Each number is 500 + 50 x the weight over its row's rms, rounded and kept within 0 to 999. Layers, rows and columns count from 0. Numbers have three digits each. The size before them is the row's rms in percent of the matrix's.

# q: layer 2 attention query, 64x64, rms 0.128, rows 0-31, columns 0-63
# k: layer 2 attention key, 64x64, rms 0.0996, rows 0-31, columns 0-63
# v: layer 2 attention value, 64x64, rms 0.144, rows 0-14, columns 0-63
# o: layer 2 attention output (transposed), 64x64, rms 0.155, rows 0-13, columns 0-63
q0 108:405508621421504454489457517587474478520549550572519456539490511489599527541463454532439499547531545487445453497479425512487467547422469459414431571545485415455396521545542553443501453472506518
k0 155:585428435485497463485544603523573432496540547516593495459463498439546504512484430469486543521501486536490552446508474555499459476480466468510413513461541485474451496703585541456498490429514517
q1 083:506573429585424509485528514483523500480460490478534509377439426575537479513511505467548468481421519559501560445462545469476538566483430556464434460385485542553560478500469574528580471454397537
k1 121:479521550561506541493481433557501486565476564536544481534506493467462460447506505605411457406434359510460559499511502530556466468491513647410507557553571553523535477523516571486492543548490505
q2 133:538521580473493495485505444506585499478532480500531546502457520481467515482468414427490522654434562499499479494447524486436496488520488539415442410499454560454520509527482489433681488478570559
k2 132:505441606564488522526469524519444431477510472518481465472544515528498428553444421507530478520487512502487488534482561509543527425482379513541444497443562409597482474673492527505484499517611477
q3 099:451456502595464547482502494471410468507442450494518390485535561569486501560520485471504556396539567469456577432517461496472590432441510501559525471510516379491427568563488477476412447465500497
k3 125:444558447578579540463456514527515519550505407494466494522484484496468507433552488462515507508503390403529466511564386551531566518515561387401545490560528507521540473492566566488439531431552454
q4 109:584518442444489469433497527570483524542444505443437523496463468602551442460516511560466468459488518515533616510453542506504458465550472560566501531452516618493491449546344506449468498563448447
k4 126:524532458392504468464480470505566444525572471542530532469491565518446480497479486549510560507444632456557451514463576481526452477497493586500531546524481562514473497447549560533615476508332516
q5 090:546474557465427470515512500468554486525500574507501503562526497512494485500536592535429538404483478536540467527595451532561491501493559485498496625561529519403458526346448556489455476518388537
k5 113:516488507502510484468531544449678486454569470533506516588504496564478464553529499495476441517522423506433485485488558490519537491460472484555527554462386660466445486477489477531561404488443467
q6 087:484509344416542559466483468474446533485493395492518545446460451510512489570496491494566505483491444496458567480502558467394433464483483624505489493497450481541474517523440381568417470525525508
k6 134:554444491506459500514568518574418423493477395475521483540436535552484535499507558453506612610511487541560454550497548526440437499523578510514466429532507518513486498378525431495467591563433522
q7 129:501475509548508501460523517464555517519461421506558562494474433467415523424446511540551484573589515527472447560499482474491633562449569523514449571476471650505472447438441467529425488567495514
k7 152:528428516458526546570463445465518533492503459461554501525500475493541495438526516599513494440579465521440445556563511521536517436534498562544509448576472634487453491325473437534427548519480519
q8 094:473489538498496555405484458439477500480560420488534549532418579494385503482509538388524538540470522547478515515500552527433580538518591477446506416513458475573548531584571537473426566465465555
k8 095:473475470435483589572466452485439390488437472515523461480511493466477496470546484565416437496524412506487500453505591570571567516480469450469489513491575477519594513628456467447616480498534471
q9 073:575457568538550400546441525639540514496444540474464456584579541468500445495489564483500566454516507488541521475489502499553534520440442492623528546507488380449456502526530559534540427528470459
k9 099:470600471554492448480512559432583497395500461555508550477566539429497545508475598436552468561510678505502483462409499463469586499486525509477501497509525520516483582549505496588528473508523503
q10 111:538518436544439498598515557604427467456436522579546467487510528515542559469479476534525453431453536479526486451442377528535504527550466452386529485547531505504564459454479491481636533526564504
k10 139:456529541525584583488398486575416570476478581602532483567504499523513463555449444507501515386466440492522574430529439470487414547487430490463516561501451390516501536483499535479518504445530527
q11 114:532482505513543510469462388541367516488463530482459530516545415428421481371499463479510491486578423493516514490513457522526569600508491538449608490508499498521502480470543600527460387505466512
k11 109:615483532522600552542520481434475505479492484477487562576524479413380516443475499593532565537539413552453507490543567501516597509469483541466487527538470481539468582591505450441581528536495467
q12 092:444498520505546492534449447484522479495483600443515543472534386488565504489515587511532421485525530515386556557479461482591506504471463443508469496446578566468495548369439508422555438517582481
k12 106:528478481528500411468424494611580507450537559395535535442495464403521492514469523501493570467368411455504418507475560466479548451549535543430455478533491480535467459432584485509551530533487532
q13 094:459447556523587464503506560648484498532451485481494492423471548512494492499504465548486489457457524504503512454554535508481610591503501581444501437525577331569483512511572547457436509505488475
k13 128:527513369448488485572485486531456441460518464480468457529430431481376460521519455581472446443491460503463538454504423534501604564468537557516512477516602375487470538424523543500546490472531513
q14 092:470492600451535448503495476498449456475551445530510574474486508502436585456492456552532509444443439570551647436512523547421510539520499594485507450561506433524483487556459547598575457483448552
k14 130:519455661460468430421525460463458433502503410514494518558409579496454491462536512511450539414471569528480520487522514488517508480442465514606529556560555431572493442590493470435491519521462487
q15 084:457540518558403564511537581409505533553452460528541410511538506518649482577556427533510533564555540459501465529482487522408565486458561522496422553491515465507492501403505542535536507481539427
k15 129:462472439543509465562457496558478584620483487465467503532453436530516454484476491508464476536377515494545539463485403602471490508505517444449436523459479554450520452325471453492520502451553468
q16 116:455568626444483535458533510479518499464542481541554437527487510411505480513524397437507489521526531492484559467499590542528445440384465439415556513461562402546514481446581555459494542452543460
k16 127:452495497522485497499520512383464537559536570483571428438424498565596466471506526411502511546578547474488598485516410526493559543549506516550499448494565425528607452524575471454539447465560488
q17 125:453520587497505523520458493470444487530478493576515482397471489511525545437514419608418459519416422432460491585583473571533416517565501485558462439573542588487534475518416468461538482494476501
k17 125:508547549428495463439471479527502536488454462540386519545444576597491486492482469570413502520466578480526534532567495457401434487555407404549419508533486442436479436479522465469432429493515525
q18 105:445477455458447516464492472459472478543566372534535488528455602551477543570531545510474567413512407461548519458522474479440454518544559460587438518592442480491509525608521462575497548453482550
k18 133:460497505441509475518602673564550509592447442612384561535478499547483506456544573505463534549524461539591537475536520496496490544467540472572493521501483525499549503518469527458537557461491438
q19 095:446533441578467465479556523428509475552575473562505577481571556464461523526471544467497488555537530423408530391366508529568553506466565557386518496459439496546507475423482488524524486467522524
k19 131:529379544493445492467469508511469563572468538413499526414496520534516542454527487517442488414527476549482578544480513569591535449531437425455388458490506438569505464453505467396421559481484506
q20 116:525459430610467513403496533498499444572487424522522424576493493529487530526427523549474544589367467483507463486518487463468505529506416515549397472520496546528564524435448534430495506469577414
k20 139:387505516479518499485496520518550531480524444460384472446540413580606488501496536511486463609503437538535499501500519472556431507591540526469543470530516527546517416480459528359417533512545451
q21 093:387500523529498501546515512569459478499449437569554552437532516471450491508541617565476512453501413501554408629481514447387500507507492492480437545584462551538476516563525549541535459495476567
k21 122:498408545504476474559493553560558530457498471486488486606484507537544487440508469498474513385572402488522563486467411507532470414429530561500519518566523559483522535505432355532457558506574529
q22 098:523481475542469477509559555629537435536520476436510534475468559488512459528518584415576526399574492510502506404438469487464620486435527622537521539462429517480543529496539457445471499531549500
k22 123:479466473453518567474535527516477526566534442516564540450534390550437442513497488447604447396517441506502469506479484524517556468555463506470538499451508552569598541332529511579496552538488498
q23 111:473549433506543514514452506558471495520517513546464515601515453512516500492526649445495483534496493524529431547514534530537474537547460306518459451522496583543525443391472536501511426516463434
k23 111:449408442455506464559500612440519454432488598516487528463508467434516483466532453510434485499362471520516493459441608439505486439488528513514558531575454509467514576534450454397539531561494488
q24 101:426515380490556455449420426511485447522512562490521496460489428452492473525529559476550476410528425560436567581512507495513457484540517600530549423478653516472464502517474479526491449516525570
k24 127:494484529491517443530542437599528484470494438490536486586455506473623556592542431426584539418532603512482512493532551501601540443479524545379547473535455444519496451504496484505540504566480511
q25 101:621437460426505496502489497505484463442488517486518435481416486527561474525544579425474517370531499503415486498611520480460462420506477501556517537459503425563466588518549459482538490477397427
k25 132:482554500585543482511597603495558477519457465490485378493533607531454495453508557525508469420544472457508504510519498545427455515530599459429569488399497509488563519393517563548464518552468507
q26 113:544521543527519544462526522511481486531406483469518462505508418461580480458520464488510465520531446521508486584534492518483612592489594624483486463501571517474576519458382535540526468568472366
k26 141:601466427475615553653491431494548491534516488482455533566477479456516441475494559558575434547482588515501430483489514541511468564572388502556513480521485549503498493484447481479535473594490491
q27 114:527537404428484515444606464537361452458482525513547526496512479375428497457503466479502533493463459494469560486504556495461433494511489518454478556565516366518495529483585579548535507485511587
k27 155:581494549535486538546568526448500508568491434430508525534374431550455498459464515521520557536575540584500542392573455530485485544470473485511461495495487459604630522490511472493576566435521520
q28 079:500473516471416481463505423398509473512455523505514573575526482436409544455491462540481432522498563523530503515568491513489475510469440431396557589536500630545527558429534603511539504499513582
k28 134:515500658461511514507500500453595516479551522491512489530537491507435539417471426530501481494573315504470487505486532503469504442452506564510409536530455531510482461635445487498516529453524463
q29 084:556428553578504484395503506488453444532432577440517490483469569526493504511442565485481552443478471548461572496522477504530612530430574576426461524496547393474475568549462539404526492465465449
k29 098:551549481478554600468427469503638401454503436426514474518499444481533476513560495443474427517481394508509419491555508543574502454533516506493506481494547431493441465468487615466605494502535465
q30 087:436537665444505534470492516556399502557465513527511502507427541566550511559528546489441502560517527532437551460527559555451484464433516557548489560486492451561503514647484465531410511488506466
k30 102:461584395457488546544535548510549463526491440530571521417402527495493510474580518504440464616553472557533499515521450599413444509558494452511500486511479509497577468586564576494478590476492537
q31 120:533482442463544492539481452559565511419528544414549596509498480485556587470482623421561417534490556524427526530593494473531481497585494466533482432504495477467576549438477426532567511551489455
k31 142:504422523508461441521505610543522441458426495464510458447504488519445462464512615450523471419478447491425365530498567454437516551509541498534589485434524454493518413451462542570447510563473527
v0 085:578478514517460511581462537504539503559476516448545461494441484546438535469406658504444419497501469474505553474567538541509401430429435413514569474503521463475467515548503554428442527532572492
o0 087:553370537495527480482451518447527503540472456515480412560566482582490519529495472527515576418498487527349566455550536508498456542495519531528457446528432556457467482512568441540584503429461412
v1 084:526521472471545505582483482561562421517514550551501455436451474556443476411537513473518470616548534505427432459563560469497394406484563586587565507478458474501553487505484513403505489448460519
o1 095:507500537598517430528469577528388498495445455536550440524478568540490533561487529562477617504553502489470566558497382538521625574415487453479448516540505497443449521476514435454521545505504499
v2 036:566505326532528490479490509554523496524539581572499499490469454451567515488513493503584538364512500564523532530507530514566470564523542499517511507504531457519531469655538489571595524522503543
o2 024:470478619499450478545548544566403545404450488579541579532591573502473526478443494500455501620528544468604492464451548512507520494404506454444548539507494547461501550491520477538455445494452464
v3 125:483518436498402495530504506350458506560458564555480524442467514552533514555433383525468514587472536483478472597519486456531476457444552541532520581456406509553553455530453459469528512555567526
o3 147:484426483560549466482466594567438466512516544497467345519549513555535484533545489512499546431481484523487558472494465537503582536480458548533541516492545380548349535504498543414444461466491481
v4 081:446528577584553539536545498543536498517461411491470489425508481520486535463503482454504510556538534451490498439425498505449498531505475417506576623515502584510453533639584511521378477463443549
o4 106:552527484430492457507488408464570445439457534475492542465415442432530585541511520498514474524468483533392536588579475505632442477501536506485416478475537509451577468445430450454572535527554493
v5 133:414398679485471456509484526505513504463448495549507510462537518462432499518465438518483453456539481512523505465528508557455485524440411417535507412479604433576506572520474548453538572516504552
o5 137:621511472378486496469529486449567476521570526438510476487409451529523465576574548466532511430545463521421531493607464471489444511508577494549468557497532459452409425549513474543510464487434433
v6 104:430541501472435501391557528439542465534514393514471479566492511446551478522494433439501514469497535479486472598598491623521527535545502454534547660576530550493533517508491530450490498523506561
o6 121:598554446597470447558579558486603508426505549421480528426506499391443507491472544465504481489530501525523515440395537451537550471477505524485557392462512499512533409520529563544507581493496476
v7 113:384513501572408548461512510489556496478459514576518468538509509421527480520481499581529615397465484444451497514539545550459421461522426465504518616537493552522459482474454549466527519483530627
o7 164:566485473474507499507559449509438547414497584386482527519496604545427551509560477432544536459545558531563551473469531477571485475450491554560652521470497423489485486541514509520455455473406522
v8 100:423511570527507483381509510615468489474496508545517525506508464504466517416451517547562416455533443478505604444515500513573460506456554507458616494541486482543472501526388496579564572549499574
o8 122:576482518481548483550433481395511623471551529518549473555510534492428476469559455531559610517529470487477418557463468497572463500412591464493478461529456549394427496467587467533503509458479485
v9 054:432520468587480507507482458566562492436418428461426485567451517515502473445488420471467515492524497521502577465404535500493561496434505401481519408498513393530455514622476390492486536494547516
o9 042:586464488471500492583512536463446501531465517527487504506551442546493570504639538567517613466429524467477499573437431551572491492508563516459538443522502540497482461468474491399590590569456449
v10 095:498481479487469510469503532523507475489485591442597433606537488500510450419566594506420488351474530484543533501533543445558583528524458469486424519565480482538550520551525499483391462434455464
o10 103:518519503537504441529482614495504613396485406522500564463424519497518510490453459509525537563483542457489494505428564528383460436551472569528489384458462507497591504476487453545513598543526481
v11 056:435453536471530472509442491401435547492516511445513501443538548578497566489492453397521458508588688505440486527526464473548432489540489506507485482505551529505520554527523462491573404512529406
o11 058:468523470383429513399498457544548426547533454522529449539461486569629547544514489440482565529481469501477542512540516477457433496556495537555409499507479477510536511498460523533518491495553680
v12 111:450457578433506498518485513503421520527569523572522540541506600491549495487473456496442486582497547552499525527475491401539538497530395468374431507461560605577494548438545513536441444469561522
o12 079:390431439514481441458555532491518400551565465511539563552569541531540509517487567521548442540443427524460556493581531469400493484541490526523535484524489478524443604521488561454437549457536609
v13 109:493482521388551487583479446570449501492495617537492532469484627520428493554538563484452489602538586487485457418463536489438392426508488534556494480533456503473467547445485522551542462507465528
o13 098:416511457510580475402452412538479430560574435558483474529514502449555465483472548547538581485508449512440524550504581462514552555553526463460368591552480520480407529514490461513516536528510571
v14 100:450502647448410465406504462465412472468478570537517495472503463547527498513500595453479358574466497490489518500466514515534516467474554483536535511571436452507496518548411503464550501558394473